python train.py --n_layer=9 --d_model=160 --n_head=5 --n_kv_head=1 --head_dim=32 --d_mlp=512 --vocab_size=4096 --activation="swiglu" --norm="rmsnorm" --norm_place="pre" --norm_eps=1e-05 --positions="rope" --rope_base=10000.0 --rope_fraction=1.0 --qk_norm=false --attn_scale=0.177 --bias="none" --tie_embeddings=false --parallel_block=true --init="normal" --init_std_qkv=0.0515 --init_std_o=0.0 --init_std_up=0.0515 --init_std_down=0.0 --optimizer="soap_variant" --lr=0.00337 --beta1=0.95 --beta2=0.99 --weight_decay=0.053 --lr_head=0.00714 --grad_clip=1.0 --warmup_steps=200 --schedule="wsd" --decay_fraction=1.0 --decay_shape="pow" --final_lr_fraction=0.1 --batch_tokens=16384 --seq_len=1024 --doc_mask=true --train_tokens=133800000 --steps=8167 --dataset="wikipedia_en"
Each number is 500 + 40 x the weight over its row's rms, rounded and kept within 0 to 999. Layers, rows and columns count from 0. Numbers have three digits each. The size before them is the row's rms in percent of the matrix's.

# layer 4 MLP down, 160x512, rms 0.128, rows 100-159, columns 256-319
100:485499488418527440510533483514528547489490494511487415584511494502534465460501517531514528485490551496547480458545475511519533520511506501491454488515515486434542523523505486444514537532537489
099:474493539434484572444525461492477521496447570423522443455541524515448471461518490555505536519496553474533502464538558537536544494496482532546489519517442455494486456579518548484542492488491493
106:560456486480526498495473445538549483511569514475527548480510491536512514488557541509477510500590513448544441479556472459453560593528443465504555481488513529529483527476448412527437559458465536
098:497480509524539571459528519484515548499451485493480485454538521566466533445496530425609474466450501412475473557494486467500480479457480572497448547483471471546521511503468489450484529503479530
099:445449492541513461430450542449400446483483499531564524546473483523488527503542533507491516432518496486554469522508526510507571474502527534572504531540535498483519544520497451571509454482468539
098:510543437497485438445505468513463494523432506526511514497580550492576511491525488481474495506478547463481519488500529423449523520500509476423411557463463520538525528518502506561470488561573413
096:530518518469525444454495551468480415573490439487540462527481502456509512553524545473559482490501539448483519480481495440499508592478492507490512461495524479495472469520457537504499524550510439
093:433503600486477529476508508446556502543446526503526476543467498528516476480456478496483507452460431509438508489512535469498500452494557574489500443539492457497478470502478500473495558507469526
104:492531523546535552506445500524431495481549474454558528607540517532531520530523462487534469551497530581506558462571509476543454520519542554509552433465504515503511474463479523464484577494498422
099:472499530392461540463466433449431461424457454507472543513586488487525553470468454419525457507467447499569478497515604572473494505534463452458519484545429468519513506452506625506614555487491529
099:467427523467558527457474513521487499454510471535519421501547444475521550457534521486520544528474507491534487421534556518466518511539467553557456522520453561444500492504469433511481463526494451
099:499519513495533555519465539419486490495479499551513480461492511471506471520553480510461474437483482408498474462500487467528455575410511459584469524566446482607508511499521534501538476478499508
097:435525477508491511431546480518456524459457471533592463546480458481528553451560493573478503524495457496545506485512554480520468521408507498514539512479478518543470534539493557533504517613461502
102:488523476547513487486532561537513529597510495547447496496551537521515512460478531441515487509519460533457441487495547463486503545492507547496497551510487488538532460474532536473456517463477521
093:471484459511507568441485502525529538487503487532437449458463511504477456560484592478494525498562442478511500546594461532554528554442531520549518547501461506509437537551466508451562490530455561
101:529468456524506492382493509439545463417506541465444543495468558574580447541540505580487473511601392445508533536437473486452459589510488477569497478517516506461492542473482477444465427521507536
096:552544510517458494422486495510542424563427506534455488541450497460577546466545544539562534536461419498512431474528538503448530534439513585518500440561524483486520506526495490465509571545567479
101:434486477450610567496573506467514457463481577487529609448555562454514578459470514483477443477444525483450488521476483554497510519515511439513569496448492450436497547531444553567532539494520582
102:521561550423444559492492473506481551516526528504489443542646557466468523467535505544452486526466499500531542470459459515409502454531454565494474508478482511492442526503518563536543407482457523
119:516440492438501513510489487556584481462501500499496507478487559490490547453481520517501481517480537495535492457515448527452475502466496435479531495475531488500577492483452461445502418563581495
092:534529515488522572471523505439430541538535473505435443487469482555463519585475560484502459518410455456454496519481520459434473479528412509480515506521545466510485578477551498508535500450543516
100:565471532494482460560453477610526449510468524510500457566505505507480498504507441537517503454510472582450488497471555468527463561476571465450489542557566549583468550557573538507530506510456481
098:534480486447463554459450457523456523425510542573494541479529524440552490498535539410514569448464513537541545536485514562470488550553562506474655502480423531531493494488477473497476536552563505
101:544534461472457507501482506483486556536583514473457514520507520510498547523507481499444498416514472532455567587513443498452485499478452555509512500481551527525466539474534577442485543462476495
102:508466527489528480485551591481439486569453527493505529506443493481418412569463487444466513493480539532460503510483457519562503423555480467499505519524549491522421509527437534520523509471492510
093:518526544476512540503491463422508540529519486440550474494549538486499439467464515555548570510455483476506508525529499482482451494453473505510527498494479477499520547535511495491412483608493466
102:475483518518502458454501467514500503545479492513485483474567476440516477493474444486466544558449462526577568478507496554561497477495468525513499425525506481493503537510477586495433461554523518
098:460515504478564537571580496515553457479494528525499491511580519565463497439491501440498579502489449478532481521524524471461440497551522513456544462534557459484472532511507412433541536503472496
098:496528471550473476523434525459480419433479543515480524490522421492448575552527467510421440509507468495509522553497473504488433439510576447455464509539500504503490501540508557537492463420481536
100:502470576543512477411533457523455455498586503542512467484400475483506448515475474526485486462566498508523563491504511484456506528521436552483564539511398496491372515522526515534530505482532608
100:548526512513546528513497474470454553502507549560436432509417498505451460545479466586424530594487589475469539461472481500470497481426389449558504539529518500491446541508561471486499505475444526
100:450525576478472467500421458549543531521477519516552403469516532589449575544482526509438487576472462532497576453558520556500460478480553508533498516464522489517552482510487481530542556530492558
097:500432495452474501551554451517483435501473434454496529463486498520505530498497441521462503456493550617519480487504478475484476469572454400477493457478461537446521514549481493518470501565490514
104:513504515509523563512552491551486533585477498391493509560534540500453492475490486485495479583469519503483547530460462511431506556535481548508463522501446552478460536572462511482528531453529526
101:502494583567488420464454472485519489395546493566452440505468517510429424597515481522447519471520503451487434487556485495529543499472562514486496515517481475498542444461473522541481477484499449
095:490539493479514491433468493479508524432520541500521498507508540507461484505495483517445476529508509491504555480491450491487493481450554572509476460493514460523455457489499563478476484542573487
096:506447496513481500584531466465503476495532434524467471505516384541442540504508474564455511507470462459536437541468542498510438467509473476464464520500516422524642495420486459497487521551486551
097:579473476427495501495461529535521568489478483514544495408501518476443541495478428493465512488457512527467461517504484372543504497544427510460541533483486557471446570512445458495460467510514539
094:545515546577472461501455532518618442558524489482410542428597502466545585484446508429524512460501470449490518500485485552471509453466432522437505545495515400459497517456411503536521490476453533
094:472478510559471541491517572560559505481501454486523460516499561436549556536493503580572566448492501478471526521499566590555469501496467468560511413582556445584495556525486503486534452508522443
098:492556565483503488498485488466515443467533466493479489457548452515461487531484530471449443485506444551550554451525493460471480485539592564558503489557512469465500522506531522472464555457513458
103:422519503541479414454502508513484577513515507473486476521511536544556456556487492483465531535581530570486526560534495421469504562430455443446494504480488493442514484457440543524506510564473448
096:578420539528567508517508454506522486512544427517494491512544496497462496501469488594520550507523498502461553488449489548536500510587610437518493521552498525508515508555486472512445511421482522
099:507503513485462483510452506526454481432500457492425547524609529484506445490529533601471481537522458543462542545519513468420458499468618508467449552409464534434565460525503473552426516442430483
100:455450483383420439512532533544430478497512555485516475498415528552568511493440498551467510518526521387441555466499521410513468484526485497522505512571499554547459532448538494473461545518534513
105:480455457484455540502453490474439525424536519489512493474550593522537490513556508479477464495595411528453477516419531564536440445524597538473518491543528492428501415480530446522518565426546481
106:503554492518460551457537555472515491521505544497514515555493455460519462444452456500473592515490400465439532497436563572469464486457488435499529458467550479472528586533467449478501489513615445
091:495513457479534565403547517408464451492573490510552506465503465514546434529514465475569527571497452560441417502457554422521541472458514560522503472493500532444536548443455490482426478479452501
101:573392463429466546555516439484477581538532429519512457440482460505457473485542475533458564524492570525439495525489493527558495540523569499481489555499510569502472446452523485454517569539494478
095:462448501454440544457560452471502526509477499537521547562472527482476513449483518491487462517508549528524586513450468524467540483480562538484569550488532515494449525528513485530552505496444555
102:452449567482477487488436490475416464535491505455503480472441534472541510497461517466546521452541592466472461543545541518491524553513574510509549482495448481505480480543480459542563444495520470
102:461487561493473549554494470519444517580559481529535536532478515532534524454503474493561442461489506567517546411443518499522499475516482421553419420541538484443484492498526480469525502440487488
102:471477510513482574484468524520563509474464522490474550543548543577512522523449436504500603477511451460538471462550530498475510563513520516497497526526481518513499492526503481494445471462591541
096:483488535470399488535535528527521551509460549535511505508534560545451502462465538480515450483516471472599470444483451500511575535477472520560439568487412517553493518497574447599478483526474542
097:502512591532522447431595567424468502515468562423476494500507563474517476518473575497496524562501580502465555533407489538532519536507450465510546516518495499473506572484528490489510513504491429
101:546464461525503467570477541639455492502524535559470465429477502571470579512540511527465533531521481440431469528513493532487505506492478463476500462507548455514559520496545513531485464497442529
092:490422511477498454494488482494478489472515488474485503481502487517449481429523496523499488522503509501488534512481491494511536478512522535505501567536509531461523482524488502637473506587529465
101:439502459444517552510456495486516521494520493503528459508507510497574507484598531569508491506454444511492554505460526569512545479465522553523480513456430506414464535525511495455465510526498471
103:548530511528484442467514570539513513502500492506453529478477492511481474535506546445549550470495475585515560510502468452475552484530515472457497451480486487477393480477525475547579486537531556
092:486496491515513535481523474435486465501508498542514529478525538514553509501482525462611510523532518518439549644565519451529498496512513539446535523510589512477506540536565546554542368516516502